Each number is 500 + 25 x the weight over its row's rms, rounded and kept within 0 to 999. Layers, rows and columns count from 0. Numbers have three digits each. The size before them is the row's rms in percent of the matrix's.

# up: layer 6 MLP up, 512x256, rms 0.0721, rows 391-408, columns 0-255
# down: layer 6 MLP down (transposed), 512x256, rms 0.0669, rows 391-408, columns 0-255
# gate: layer 6 MLP gate, 512x256, rms 0.0685, rows 392-409, columns 0-255
up391 092:491471474485492538495470429491461475522484494541444503521536486508541502506447467494499481486495495495522514511475512478489473506442505515500518502478507478528496518477489550495536491478537533499506481515489504530570471498472476495536489501511550506514497475482507514495536502446498477497468464525503492478488522573509513499505484491520523531462483515508457486470507451474485501506495463487458507528536513457519515486498520511523430506522539536485465506487488479509498508511506455509472523484508504511436478501522500452509479522489481503470518505494522480509557475530485535523527488491503514515493503501480504529498460523528521521475554557475487515486522512513474475483487459555470508497459505478497482490507480462486549499489512490520506471531489503536507506480448500
down391 094:515522564505531509526519536485504537529505478482480491489488450488486524486567498505483493505473545489535472495496517493501498415483498501483471473470500498532486486485518494510521481542568517488480522528462522482501522488488483548515558525510487476527511536499506516487516538517477486443488527499536497459533519493535507511517483498483463493502452503513522508530515497529501484495511516529509478490484518474486480491497490488507511527501471515495525493548522500502498514464528517518526492530528501518538525465504508523494520467519565512536508536473503505479499497495461536491494520508463491499506506524536491520550466464501518489537513454495534500505476425435508464486492546481518486479516519472507552532473465525526482503518488476454500542510524510510506480521518524
gate392 105:510517470454480485473489513509480517532511483508472474473548497517483531468498501550482490488531451503526513500500520518525521499503448519488490506497506503471494500450502510474518532505472538458513516469467502517507508483487516503481475497480494514525531504512528508507523527471520540499502496462511535520476447480484511562493493499504525494522522553516540500508465492483506513493478533498486530489502478499460588514533502514523506490477487483497503519485507482500510494517505484503481520494491532500488542551508490471505490456493506501506487506498491422474480511528514554522476528528502512490501471508489516514532484507466498509518440540469496466476522501520457493535481510501529499495472550485435521503491484499561509481535482537561483528505515463461420496525547519
up392 108:495491474507497474548502489473477523461497500489527564481480514496488481528498510461542518514472496476490485481482475438452455497517488470477496533549499551504471494517514484465512519483541465460505513506527519503505488497489538547504477536476532515478485460465529524478488479467499459524520468489538488538477538518509484510513522536470508489489479447499467514527513473527519504505514517450445519510531487569461498484493514509480494501502515506459488468489474512488492473491462521488487488509503439491498526503535495534493510502531491497448466507519475492515450472497492508514505501492515511539522537474508486480518474531517472507516500498487574486526479532443471515514520489521491476504544474515528467471511485481465485490505533475458487471517458502482510485537504488
down392 108:517484486489501484488483517508506480549477499498501503542471558536450547477483532489502461498478471511499489478564513573529509456462510516481509499491500479456535476481478543502528505469478510493489520524476480492492506517458545519499480498466445528530495471508502481492532504523476472485539515481512508498524527542493492487554533550491437507501545535474464537510483490522510498498527499510459508526464550480494507496542508458480514478492514490519484509501521482545505478538511477494483452486457470477497516479511463467480510481507465521529481477487531484477542496524488492508508536551510456539497473504520509518491516475499516529461505500499480493500485500502511508526511475533543515470477482488531470517490534515547473497508496488526516532530488543510539515488485527
gate393 093:499517508484473528508502540491493545527485475497462484526517489518463501491484491551482431520503500560527506452511448506481504489450493491511526510496451470528478530506520498493520480495489538462496575501527478501510504496518500532469462491501513540477514462470511507562515456476464532497481505480551516520479492536489457500468499485509511481492461522458483461491494484523507503469500531510452532508510540531524496489533533495516503474475512506497521510492490474526509471477483484496482531501482496495497533458544453467522504505471501507485508552507516487485534495548485507502514470494533513518460464497498490523470506523508519482514533469439472456518476569475473464507483525491503521494494521484485484522532488499512539516514520549500515513534529504495502516447501492
up393 095:515518463486526483531531520470496541426508526525517512487527496512477508534483539503506511519506497512462511497504538541487527506540472484520466468498492491465497473498505513467484506506529527500472548473476521519512528497518511484483493475492524440474549494495464476516528470560533483491498538511506495470478475490532496491517485512529483501453488448475476500513488470478496508497515451464513525527471504512478540481471489506516510501474484538486464520531569511480500476509510500470534507438459518477510517485477493551449493487499524478490505481504486459528515496512532548491529534538473456510545485503531507508468486502508502498523490449516517492496511447505527530506471480481520456475490472485511496467484488487507459480467515449516473519503445500487506509485502548
down393 096:542463508487435482482488485492478544551483497480491480532537498501532468494451533532529475493505505506522495447499459498491489569466525516495507504466501533543522510520501484510517432542465523461502513509513476476550493485512469489519522538503496514499501466479511533487507459471487558485501510526512468515516544543473511545473518492499509504498513537481486490480472517494499499504516500493466443465556544500494487499534506497505494482482480479490464551457485465489474504497467484490494528472541488475500488501518495490520548512491473497490502499502527489511490512535457472514497468496503524503484459493494477527478488511476509518498481525458480538505500515489467476470462543549481522548496532522491506500541487510525541507519518540523545460488515472485519521482482510
gate394 098:527478532526506484469496486516505541469485549533461504468497517420491530509525489477521497509502489482514498495512473487503530487546483524503515502511485524471516535561507475498500464474494496522492504522552514525470552498517540498485493500502480554494501469517469524492482472498455506529548528512519482480484512520494502537534507522522506482481501530494517489500530477519443499524528457465472493484515546524463488495496478497468530490514525465521502518499522529489507491500559511495506469502483527499495449514482501529493544505499512474496472509563508542530465494474427447513504484481490499527531509451498467462514472470525500531481484502477534490494494488499517533471474505472469473519504549508509497489514486531479461502509524501540511492537564503503528538537526508
up394 094:475495465569501490539546525472498500500515505508525500519537460467453467509496494500484479548521529525440460510505535481508495471442501473488495518524482547478503506530520504455499533482496502496517522507502533509502497500475434518518477451475546550536523484471490550455514500493531521494499481512502484527488478490497470482516547493507485515500535509502481560502447465483493489524518513451511530480525490522529500525550519544478524526481500506510470461529521524470495527518530507448506515485469482497499496510529532503504470456551521513496492485528485472492503514504484486473474461480533509523515476548482523525507503495461557534512471467502531522513491489489506476537509521494521520467519531514495535474510498491520477519476537498508505510532482506489487526456492503
down394 097:506507546473497521484451460505479532474490483494536500489436510518526522497487469551546516488476486474471485472493493526512496490503505484516505511482467555531453488489494512485499476527486539546557473496472478493467454528536465505503537544525443494499468526500496484519452549502524484480502503490466508459518499478485479521478496485491495525494525490501496508549482474482548478509499463492475532512496534465490467502496533551450471508508466510511542543499473509538556499488466491470529515520472525490450518477472481520510501522458539491480489477491469474525518476518504512520517515485477488472482507518499503484493488449471481493449529491501514454543530471504529518523523511531511503528498511467481469527525528521490473478525488498464485488503475528517521467515498487
gate395 100:516426469540507463465508490501518490471461478522479471467498503467486484472505499491514497452465511519532492459494508482476529517477518529478497533481528503474488484467457546483529504478506505489506500458472483535524503504506509508488521516568440556516505510456482474496512503496488510510497480503517494479474531477539445471468510543486528499487489510513521503532524520492527496515474479502530523529531504498502475490515492483506517553483449534523511489453523518486500504489512489478497519526512535548452472521509480469517539502518541520526465522465499477523486470509492505497466491516505486535553481542461518509528486488558543506459495485490519465494508549488486504480484506449453533520438512514504482506499501506513500528516521485503504483457515523502526516546518472
up395 097:491513490481472501556468444470454508493490507522514477495484485490509542540546501494460452542529458495485501544480479512474493494479501462494527512541480481539528498496525490479476460515498499507507519504535489530485501512473501464469485477482541497505474477512528500502510465526483480520474492491490490520481511465484495502513511543533498487515488500494509505548492560504520510505493511493503537488495487526501502458509496484507512526538478533530519513456551534489548467486536545511511483539493478508517463496506530521525496505521482480518524548478502515515479501501515535469541504489550537494521464502490526466500495538456524477499528519542493503462486474535500537500515488490461496528498522562493474513483464515502527451511561488575512475496492431491468501492527513
down395 100:502461495539517482444508503514483541478466499515521495458465489480513509498483510477526490471481517512542494500482468492506521415497498524511473520550511508492479487525503470471516520473518485465521506471522544526504512517515533524499465484482421520573513488464480458523511510533493498519521477525520499460471489498477514485523483526478527505461482507501475524519565469501509471540482529492501502438483485429479501503495536491448506482481482485516497518545477486507480506504503481492507494509513548510478534526530520499465522499488493498482470490455492506485477525494460504512449461502514496464518523521518499503492488479530481551501518456461502513477505475480496504499439529520495506477468490486488470503497498539488488545534501477478501502473469521453536505473483477
gate396 106:509469534502480488475517510461481528505495501469526498505525533461526519533495531497462482450477454489506544471516533505516548515514509529494576520470507476488475555494521495543572506488516540500504493490524499516509506469540501473493510502535495473485480480479468503473501511439452476472496472474469511510489484471480487522520489473490520497490514520539527500518506488455548494499511448476496448518467512499495477484564517527494493523526488524490493502481473523513516542535514482537506488527501531517447505500463504487489547494500535537492498516500468470508505488502502427484535465511522527491490501518504498551481490484515519474496530467529516488479436488486514535526480472519502504509479479476491537526505496533493515562495482521509503532502483454493529511499481510
up396 118:451482502506494499475510534520497519505531514497497489505502505480493543525516501487507514449470528506449490518523513504503496537529481459521518471532509494468448475510464509506532563467526458519505479521472479492482516479500562491511518511544526500487495518483493466479500533544461484445502507496510478495504478459543506495474489482467496485479521450530498501507500457475520487437495493498498513542477532544498514493479475478503475506476508485483509519482487507494510523501498506488502490446484524484479494506495535564506523530510519538541461505466460500485488516513526511531489429479524492547480435500503499519476499531541466507544517454551540468470506493519515502504494509509516482478539464467517528501501522504494494508515522475509545528491492490554502484452460529
down396 102:524501510508483510529521450518503482510515469495524486462493508520519483475531462490504529523482477513531503515494522487539493511519526525515489520504484449524556558519509510528515503487524545505517511491450491443467514515437504487541517473503517445469510503490482532412490503461528452505507498555479515519504541485513517485540472497506501499499486525523511483499513479495506516483476454528482500503499505518520508475528518498505547507536537489498505522504516496487509548499475539491510536526464536537501499537444493486506469495489505482490508535515510506500486525513473475521483501515469565455459499518544479499509503482506519459526495489531490491489474500471487479543488482556545477511506514488473505546558478525541482521480493475495497532497484556480510518536511487
gate397 094:496471521473509467535479493511494548483516476500500508471485509502482499480510514487500497495553526476481503496529499494498536507470490514511526531468519494474504519487557521525485516508482486529501488576501517516539531491499505494478475510543486480527479507511499499452500521525498482496466517491478503518484514483506471465495468514493535495519525500508519519560471503538538491493485517494490477455508527482479535494524476540510467512517506495523503458478548516491490482529509515516521480443487449509467497501512493444469497491458536500541496502457490481545527500535490463506492514489477531471481483456495535503562476539504515445512452506499464482519499489472519517498490496451528473524511532485550505501537462521528513434456477547492483461486574492462488479498497511
up397 095:475476465510515522543473477526518507500494469575471458513493458508498492492512477472511504483563486477489484550521537531494506512483498469466453540500491453525494483500516536486514494523485505478490530544541524472501504499514519526522498517524526509549509514526485533486497489496489496471491477514474489484502522514512481522484513477531500469509491538471530474506473459522529478510506496484510495481467499511508521490539455494525468548521461489500492536494508514492490468516522514506546517508479456560496500490493512448496507480561519494538503486461506534556481515548519486504467500476506542498482490447518529505552483498494533501521470513504465492509491535504525504478468517511537507526485547491539530480495510489530477456471539524468504494569508475478536482508461480
down397 094:446477475476534530490504527483505436525514458510473486505526492511458505515477474531540509487483498501542474506488503492525518547504474477509510485445471520538476465483506525480518492507512486464517499479495488477493455472465461494507482530470495505447519517486496462504490455552450520449496521500555505492495470508475490507493531486458473480486504523493508523442464520481492508479485494503511480521522523483495488532478512460481481505497497483456545492533453494473506468495516499501503506495505519488515435494513450450489465489546464451500478531474519491499526554511524520526466545517469526527520491516564466486508515488497509487454498482479524512529530460512517499513467479495502489511477509501525487506502471488526510473476537501531522512503493488574494513504492503
gate398 101:534507508489454483472481491426495512524531542510480498514517513516482489481513508513481523508486497471491519526485500525484499514478471502518506532507508502497496480488522527530514476518486505514472495501513470515547542470519486545496485489498516490467513512488505479535527545482496473454532536522497445498465497481517523499491536508511509467438526555488480483493538497504532481549481491478480512514545465504519481493534466507514449507471482488535470419516513481541495455460486451499478518508492491467462503522496440465499509518488544518487466514474513528525547510486476478503521462488560482545486526510440497507513488521475437524516483524514525475507534475493482463515537508511510521463487489470465488505485490469468533526506539501495478494498474490492512495515515524
up398 092:451496528516524486552518504489513533527497538462494533506492517493464473474475471479510478471520483499499488470456515527458546493530498472477497495434495502461503497518497494532507515476511500568465512515527485546502514499457509493502501487483499529487544508467463464484490513481488533526503499492524492531474522504523502474468517507511473422521463491515494460454504499472527476507509511499501474520514467487513468515494494500551485502513507499546494466530511522512448505447488467501512497463492460541488527469499560489490514540515545492502515495472493496511515505485482500476548524521522464516518511501470498520483508544433494500519480537519536483504505514486515483517569513498499519444463510493470515483518462494501486496521482507444510538487493470505509444496514523
down398 097:522506445547478517465540500482505495475471500500496469508506503496529537544489527520457490526474501488481536561499476510532510547496499514506502533513517491537473510516472513539510496520504508482486471518470526461496485504513510478488536491541528464513452480514548539481524520464512459501542535522492493507503488483504497524564521476476537485475516530471482480528479536525475502525493487503481544504532504503504524458507492494505489525494467501499520562477434475493530470494515465502457460558508525481524444520527463512527513480495494490520433482500544489509484546502518520501504490499498505518514502459504483465499515497537505486532501484487461527528512522522478492458515465507516458532496502463503466511515456515474466458501520495543470497514519512521465506510474492
gate399 102:503485480459498484528529463499501544441499504519484474480537539504467512472478500528478510488519507474496499530486496509488523487463481518473480551458484495473508546473487481496497464479476501473494462488509491539504539525547500547463457495499545486487504449536469525466518509506487520464527509474479456508555556503466517551500564502542495476538465498491529489521538469517507470546514484499503527452486502512475524493503526489504488522516495488530452473496479509481454506455499497466485470503499475467479500500488493492529487497497531521487495522520507477525481497475502514514497503542481544486542470509523472466518504523493468477484499484483532522473446522494463516509464496505453492491476520494509558479487519504514479533466501520506535476449470480458499507524495497
up399 103:513475504512471470513516452501498505495491495540502533511505458500515497508499482483520544488495500528501514503516486493462509526562529468482518516548467491502504472532485507511525526477515472542495462511510497495489519527549451510507513465502525510482498461537514496505477513492503531507486548483489484465504488513521491472485542563504487490536484466475506461457540495522468477504475506443546510521437490506502545503486543499512503505500534467545463529489542479532461521473524496490497526499505508542480540506513484479517458482488462503498494465541461478504531527495506495487526500445468516525474536509524451482503503481450483462474470490488492507474446535521482497474509520481489544521497562470476472491525508492507482509516525496484503488521503541465537461531525495
down399 103:471485503488494524484479525474497489522474496492473532478496491499514503495483510480486477559452481495481432479540534465536490503506509501536517472489502465488491515510511500539529522523506510514524493460496528527488533478473508490513494488507484462507477515502482471513447481520500472492501465500530539502514522520473486557492519480476509535518463509503488514468499566494481515478527538450528498510508489528492436464498466534512479522511496443449547538504461511519464536462463522499510524435491517496471530498517503522490495508484494514504490509517528489451510510520460516480508453467498492527446528464521485507496543497489514526503511506496486458470524534498517482479534505524514468511510546471474501506532499497487532476493451531499468533547542477535523507473524474
gate400 104:525506478513479518463526526445507454474505503479491494475507520533490492500447520508485505501470491486518493469479502510538526487526474533464469504512541518497515514530529520556549528466444483518448481483506476479469504485503545482513512535504494507494523481480464488518501525474486529538494521451508530526484468487482517528494504495470478471485482498542477474502512482533478499519469504513455492493483516505498537529500498509496509551517522509534508477534513502554528547500456464529544499491492541506515512498502498527518577476522507508504468512512470488479476503550548481511514550506559498504500503545474529516515521520494478498519541530461492461490490515465469514477491492476495505506509533488447506493501497526542482511534531505480517508489503539563505514547491533
up400 104:478479507532512471514448531533498480508519472549501477527524490487523514535503504468493455518511468513556501510521513521469525496451501489509501463508484472484484494512515515485512469524533477497478521455493460533510487506511493530506511494510516481509524482459489508530470492523487481477466508511481507521525538498485513500485522482524544481539531498507521463512522548487464478518492519440487501483543483497546513472496435496545526484532531497502507513514508501530481531495529559471503488552520512523509521535522532492542481505511465521501536506469519528496501530474510502498553518471470504522515495501506481487505465495462462514474500538507546523483495503513526495541512460508532496514486499484517453548434481476454517462555480510498460538526459524525512507524482464
down400 105:520464542518544513469497526494499531507473506539499534484503483445492537494528493478522512480480539466506512469527481472512527428538497482508531550515521446522471533504501483497488510488487498509488504530503509501534510522532509541489500472504524476552509548494514493503538539503533511483493520566486471442487487474534508501570492437517504439510490521503513481524494514516530528545513500512519496505505534473480486478469488520477456451532487451477502487504518540541504496510473504511484520555493500511482498497513489457464506504532483503517460506513487496493523491501537502496478490531499495520472497513478517504462495524518523504481507449519486474504524467541464523515536510484488473473468463454513515504511512518513508495458500497497533511533515520460478521459514537
gate401 101:517508477452561524521502535505550502514485482508468482475478487500457480519511503502480514497476495493520511527557497506487490472541526496468562526470491524508488464489514469556472535490502517506498515552513491463511511481486486524485469483557504562481511451509517508508532537503502457476526490476505464443476505507472485492491537515485485539466464482511496481485462527496522513486515488464534518463465501494486479548505504477479523486504474473527521493502552510517534496511469515512510481489511454511497493489493503475497468553523535429512507499529551471506497485515510487528514498502500501485503494527527549494542457504503555508550475502523514458537507489461487503525504479490481491468504508490500486490523503482506513487480495489528545498484567476461494488488538538
up401 102:532479492519439470491449482457496473514532529497504480515514485481542511526527454465522506483517488454468464479462505506520537498535482526529479479536517470494485527539452520496498486505524490524515499510490484530505526506484546478503471458486479493521486500449451484525464513513481549485479476528524522546487546467501509503528502470522517438476519504510509537502530479548471514494513473537493467487506492477515524467465502481458492537528523499536498508511510535541512475487530520521482512517481492502528516481459510497497522503520491512469553447510457559514509502499483513467508476537494490515526507476509498536483547507481499548467489527424493541491535471531537526477509509511482508481518491512538502479492487504512499522505487506485508485478468481502490530507501464
down401 096:459527517529491437571546525504495499520502473502499483479527503506495476530545507523542488520484454487516518474529481525513488468480478506503551454511509514470493466493482535534474510447471519496496494561494503517538553462507459519481501499521505494474509482517499470487537520501486467496527458494505496513498489523476512512530501501521464472494504555514481462464475549540469471436498524481515518493584499483506498520504507513530507542510492473490543526515478500528496495501459489495472509496498507503474489468465527456535478498541484476522495479511542501484505566515497485494489524514508488495532484530509505519537499502490547494496435488543513476542505505496483481514523532480526491471513547509510509508508478546499511506522498493522494461495549500492499512475490506
gate402 103:524513514527479501474510530486521494515461471509500507523516531491523499447499477486507520481497506458506514512470523507534533485545517537466510510539458548515478496475511504550481467531532500473528511534495521492491505498534502499481485434528478484493501474497479518482487471504495558518468507488527540517487451475492546543483509517520490500481520527495521496522506467529506482525562510506513467538519501532509529464504481516504528529551485451534480502555486516498475527475460494491485489508511486483520524529489492517484499482513516528500500522480497493452467554517472454477469467480511477503501500528521529506508538480490514460518457473482542535450461520498518500466466531534469459500460533514508556555490497491473498515488480485506531504450479507515480503535495506
up402 102:510481461477512489521484486488481509507527512513525522466497485516526520512511486513597467502493496515500510525466515479478502480525499471524487508454494516447482482517526504463561496451521467495513473478525492407522525495476545554519507501492570505487471524514524477476465473470525522502489506475507500497514506464513486505491488499495504482493473496499476505466504485501487475569493504501563471520499488474520505487496520499497516472508507476501481488515500467534489504492467546540477521509477508488467527465507439456523542524496438459482510495492498493516458494482473504513514474511544512462488517497535488513453534505476513479466475508474487496539495487475473515497500524540490538508496440500499525494496476500472519501481525484456518507521482495475458501510547499
down402 105:447505547483478530472492502499523488471445519505475511524554488502494484484507479496445491511528544465518489485484527512438499567494522485494496467503520477521497535517496513508512467537509516486502523502534514523457469498516494497502507490488462450460472505513509453500466475522480500543529515513512488527451482522499528525484464466485473501522474509509524510501464503497543468485500477517527496486513493525494516506530490490527476498466489502475498506486563578485538485500512482489515504510541571520441530498524524504533546508530509523472507535506484460495467485522463503503476510449486504472498522488491474523480504473492479491495488541503482506518548516526484499491491560482457496495535484541481514484516517526519517477521434515507483497463485512528519523499500509
gate403 098:490471479543508519531530491492544513503510433517486502510499467488454519490536481549508503492486484504550514508492545532474537501518496549490470533489467496481526493532489518517498478441520532557498488497495503496458501468505509532506499478458498511513491482491469517494474507501513454517491457464503483516488497569483489512543513544524493483519467493487491503509419530512478508523466485479450493477562496469492500489483479501483495480517458539520506470490501505492462517492507481498481505475516492516509499468502467504484506540478505485458453476521495463484504460493491525505476473507530428501479471498518540494465477497500505532502506481492532520553522506506496419489495488507499502467496511516468509459499478514470496556532508517515459518463492462486495473506514493
up403 099:516456509527477485516471570502518494473523430528511490522449472518486502496460513532478499455475524538497485476496497455531525497509496517523511440528491466501502549495494486434485541518530474537528492484503543501481491534470532506544528484467489516474486483492514467521482490463535516509510467520499521500476508470504505456475465488506507530467536510509488542503453500503501514516525509510544461481463510506508481486477459504533525499481537493499500466509489515509525523476525453537536513512483468541479504497506522506473518500471540572525484467517513483465524515486488481487553521502479493476525514476480540490509536478508509489496504505483487495491473500464528498506494491477498509505489433532534447496518474497477494502498521540514535483474492480480511491545472477
down403 100:538551536443564472510491493479491492526454508517495438522520532475484481530516514493505474507464511470485467533497557501471505476465488507492467474494527490502502481502481472538491510490520560511501502473479500442533518484496469519491515515514546478544489512480461470510481492512489515524474447524500521468478473498543479482504483483505468512491494499543533523503500547478494546520522472511541494463492496481516477533543534460523483485513469460516471510505506497459486476500463477477494479488516535474487491514506464466471494478502467451505467519537473522517489482505493510538513524465502552490491482493503499476476523505500535480510480503537509478487496489522451561520519482529503497459484480478530498522486526470515488530509498550470509509544517513515482467525540490
gate404 098:460490555539478528517477506476544522494462476465513511517486503493521444464493492518543522500528511501451453518467498523463512475521536486497470547470488524495491474505558491480451519520497493491487477526504492554465511479522479530500497536490509481489492470499482469500506524472498551529480534480525464532518506515510504508514460462500493484492533503480532526517497506516471487513505523497492504506466453469480481455475504492543482514504516549508565534508453512548524495505541503485481490496509503539488462533488531482431519493510544495497559523497553502503501534457492522542497513493507506503511503508477491520504464525478508538486499512442513505493493494475478516498495467524509489495468472526518521499480551526520495475545534493509488472474549503490493476489490482
up404 103:491555454490497491507469489542461486516529537498513509483516512533498524536500525507486503561515511499501519533491478509553439513479509493469507455500481485454488537520460493510555516484465502513486466472471515486520520500473499487465516479503480512517518527509455536497524517519553487523518515506482520529506514477546529508470505536538446490556509459521486458478496495464525493492513515504491482453508547503467519494506512514485480500467479454468480455512534523458502511510474498503511456479489527482465484531501502503500490453517482540487482495522473541455498479508518516443487486538470494461479504495464509458483501484523522474495530543520440526527507509476540463491493505475476487495510498499508511541516496506514464517487472502473482450478463518493522515486496497
down404 094:469481513482511477493533477470481499533506546511503503515481484535497537483439536576475486524496500522478507501515518483504493460523515495510481468485480529531474536493512488468473479511526501496517556511502493500491506515534495455517500499476564527475507496486492495510546508467465482482459464473486539488520493518548536471480505498456514531503555514534528488498456489469520498520507481516479458523479468518517478476517484502530497487486534477485483500527503469514505494506493515485519508528504508571486521495522494454495552500483479448495530498509495487463556518464520519463468501519499460486543469494524465501528556476486500463504476534473485431487494514487522518481501490484492541514479513506519462498495489514505510493470510504481516560510483515524568494475524482
gate405 101:509489531537476504443474491541469520522519486529486455495517509495449504459504474508477494464532451479519502545477516524464503476452513493503503485487512481489479490516517478501476504514486523478529471488522512466514492466483492490472490545536548493511485449450505499555477504520543528475503519522514467504497538480471455480485502499501497482454549495486514509490471523479485517495511506545494508496494511524500517518510526477527469527500484496523469489476500470521514514497500439492490510542520558501464506500556513468494455520462497527508440519470528496510524505512536498455468531523478538485497508490451548464534483505490476513511488497464468492547498491486502466485467522538523489454497506463515517513514539533507535513456547477500491496503510466528491507481520527
up405 095:460504530466479491509494511477472503495511544453494503522523445535501551502497494495486532500472515471517529475524485502519485498497521523532490523496530509480499492491508473493529509521479475494442513509521502500502506543489505497499507451476507490496562503490493487497492485451464510465486474476471493498507476518511504494494530519500477467515489496457528489495481540528476536547497525489507487518492503506496505508477506499486523485528452508476528485484456480445509529561460529468507477536488529527505518517531499506509520456517498490511524531449556517497483508467469472545496490477498472519570536517493492529467496503492495523504533550491464505486472545530506502498528497482519556563448503525499430509485503482526511501495504494492509571493499508435474525482506469
down405 096:503509474504522467452463526491540510487515481517523489500467504485505472536513522475452483548497516489472505505493497490470510538471496486482486431528495467492499483458501528520520507490487533504551485484509534520497493563471507548488537534483476475503499498524494480499525481519483451510485557501503497536474494516488479514515463477500475473472533537513518538511528474522511519482476513483455518459550534478503516483494475486502471494507515489481488508501515508532510470458508482520529465489483455477508499469439514507507540521506519491449519528519511471522496492478518523463505540521506500533472490485521513519495494503471525518487480471497532536526469466512500473548503442515495472490477460556503525535440478528496521517512498526556472459491531501524527470508464484
gate406 086:473492494537507540486454479529504506494511511500512475460515522537541508487504525505465526520459518513533530535449449488504492515481405483502507494530517488521533471508487516474525541479529474483510470545472504505516533485496510446519498491478493492475512506473530495465486482519489509490500481505499474527501489537509537517484526456481533487503491482441474476498520502494484470540477499459456473534490531493520499530476545508525483507496526521438492547532498502464531457517476454510512460539501529474443476481472505485523528504484512520512486510486489505500528493493509468488458502466530475520497466474522487482479496470501505487491462502504475519534445523507476477505500509492549494515535482441514476496490503493439521508479480478525542540497497522490507500528503480
up406 083:495510471530502506471437535509489454517497488504472486508513541497487508527513478481460509507475520504547527499525515538531480492474477488502469534546491519486532502522471486504490526478502504452502488473488519477484486521491454524492526514475537497502500504474502488469517497495576531469521487516545494492523526536520493494461484475480497518486513468506510515501500463544469505541508541476506537474540498495496489435532451502513531479491521488469514481529517490552509525486558502552492498503503522518516534503545492510509487520525555527481497470473488486473510507507476537498492496526467548525480485469477483483513449460528490475473563543503490550487535546503517500542470519539502491495484501493498517484512516520525504542536512479512460494486444494487506528473520484
down406 084:505488487475496485529495496478516510518490549513496527502509495515454495468505492502504473510518485490440444511516534512461541526513541505485533499445501517442503466508498494509504475484500515545468509463495480501517465494496537514481476470505464516517486477494463496504491509489509533518511552515457519506504456509481511515467509538479515516464480568520484455504489537480544509461543465487495475484469513473480526481543520510464516505500487521511555516438459496457447541532488497475473516486498480517511516526480483508489485477502510518526499550487536491508454504500500480496508486485496512484508513560512500515519568530511548519477476435508507500493486485484511506539478502510493508497465559531493533492485515514513491446532508505553476487483505507504523509483510536
gate407 098:484488489494483482487496498466540508474472469520520515508469455512476536471486446525491443465537438495477497501507488489501526477475536518478492495533500508470497468454494515477463505463510511479487490423522456496526515523480530498480456514507499555536515516486509487511516517490480517519460505492500523504505519556507481493507518504486513503481503494480538495505501507533463543483494448498556512535465513509479524496519471506476432491469487479540474511503521531519496478490511505491495480479518485568458484500522462482477520489465486505480493518494542507535489482513508472497497459478510493516487513538476504546477526456521513467522541463511517506493493514496434444518535518508458522486524480482454508540476501528513518479487508515539499500500514477528473485489549513
up407 101:510475533523522488521485494491529542502521497501471537483527498505523490507483518515521510469478493465482460524498468482529497510529494485494492502531530553477489526472469505523441423530514496479508486530438497497486503512508533489465499491466488443520519531500521492497491525527510492506501477479483512474507540466519546466480499468498475521526476486524495505480475507489564487467482502479520475466554497514487514500502486521488523532459490489497495504510459494531500509505534522511525446503505483443453502527511515533498501470504476519522499475458545497487493504497526503499501471487499477506505542472503531491543509490518511497499451481486500512517506563562542511498488515473501474531497523531540529444474511500529517483536487480487545568473437527498483521478464497
down407 105:524546444511487510500518498511510482505495509513484502499488469525521514457519484435541490519484485533516480515500505505475521419453476507514506538494501503484508485476493519522538521447550509514534543483508548523485514509466472502513492543568497489524505524519488530475496499516499531473504494469483503485504500490521476504516529502484524482513485541540508490471483528493495478495536496497478490520531503492453495487490491470478429529522500568524503475503547520526461562510513525510517478488536475498504507519494512541486502488493487432522533524513481503516525448470513536482487464492509520504517541509526511514515515484498517477562504518479489501454492476477518548511441487507510492512487461474513493500485500483507506542533518524514499501493491527501445490464469543
gate408 101:497464515513506501499521492481453492512469445505545453467552463530520479503457458546528480508488519520507529508488450460495538480502492535476524532519512464455490521485486495482512482558463501482497487507507479515566549489501465468472456524465496506496492492471495516507508501488454522488480468471483494518518477514510499493537513524506476515483502509502479516501504480471497519519496478466543511468560510510483503498531527547541502458441483516505488515520499508502503481499504505481473447537494545473500504536501501488520526477473528505484512531481496510465506507509469517500468498482539508473480503517503514493510514556489535447496510497488508477551435536510505522451513497484496542525475507511424522489533471519491505556531531500492507514505502509491506513519505479
up408 102:467510490490507490526525498482504492501542433480515526483496487471482486495542496508497496521531442499496511479491504487521469494496495498444475508477497490484503446478497481506437545516489495497505467503474505485472501543518523536473516462473462475525511509519511493506509523478523490530513527473493504534526482514495488447487481495485488470522497504510493518486466483498498536495498447523499505452464515536531474533513538495517484490462494533483488504484441516520532485445492519461494534469468472508502499564522506478470500548503560509443487507454518521478517527452528491537502502458531472553509530508487445494500507526516549491512508477521508465484533518513496447483516535519491487507475481517489475479529501503481517439462501518468506540506522491541529515515503505
down408 107:464517549501501518529506499493498497528495494472500506494501464509526464502563525552458493491494469504489505545528518486475482494542474550525518492552476545489517471537484504513527488502497505469463530550492506471483477494502469488474496515495507474466478479555529498566527486508466467470472517483552486470540511493497503530521469488514495520507517477473471484501566512519528496491484499487484516514509479475517548499519507523514509470522513499517516447516485520529533496502529501529447481499536505506460495474527497514511487523458513492460491491486494544463494503489510486463523503527486487478500484544500495476518492461485439488496477497474498525498486471544489525479504558493528496578512467502481479519507531447487493489525512451515488513495461489508522478542536490
gate409 093:487502500480487479476481476498524482478489447459511516520524507482528543507503527501503528493487482456530503543466518516541494539460494512518487507516555449533499540492542481444505532516468461496492510485466506530469462483495521511496525539475483506471521500455465492503507497498494512461495529522507501499547482466488546487500504506473498509451510494475512487492480512450482507488487511515483520479501449465511484505481520511529540498493525537453506492500503527459511485463484478480495518513529516482508478537516496509537484523559517475470503522451489450432485501488504474514467519456521472521458438517479484500495505510490477493480543512477520511529524463483465523535538461558524479528483474472502482503486509487484527489498492496497507538502481518529554464498471471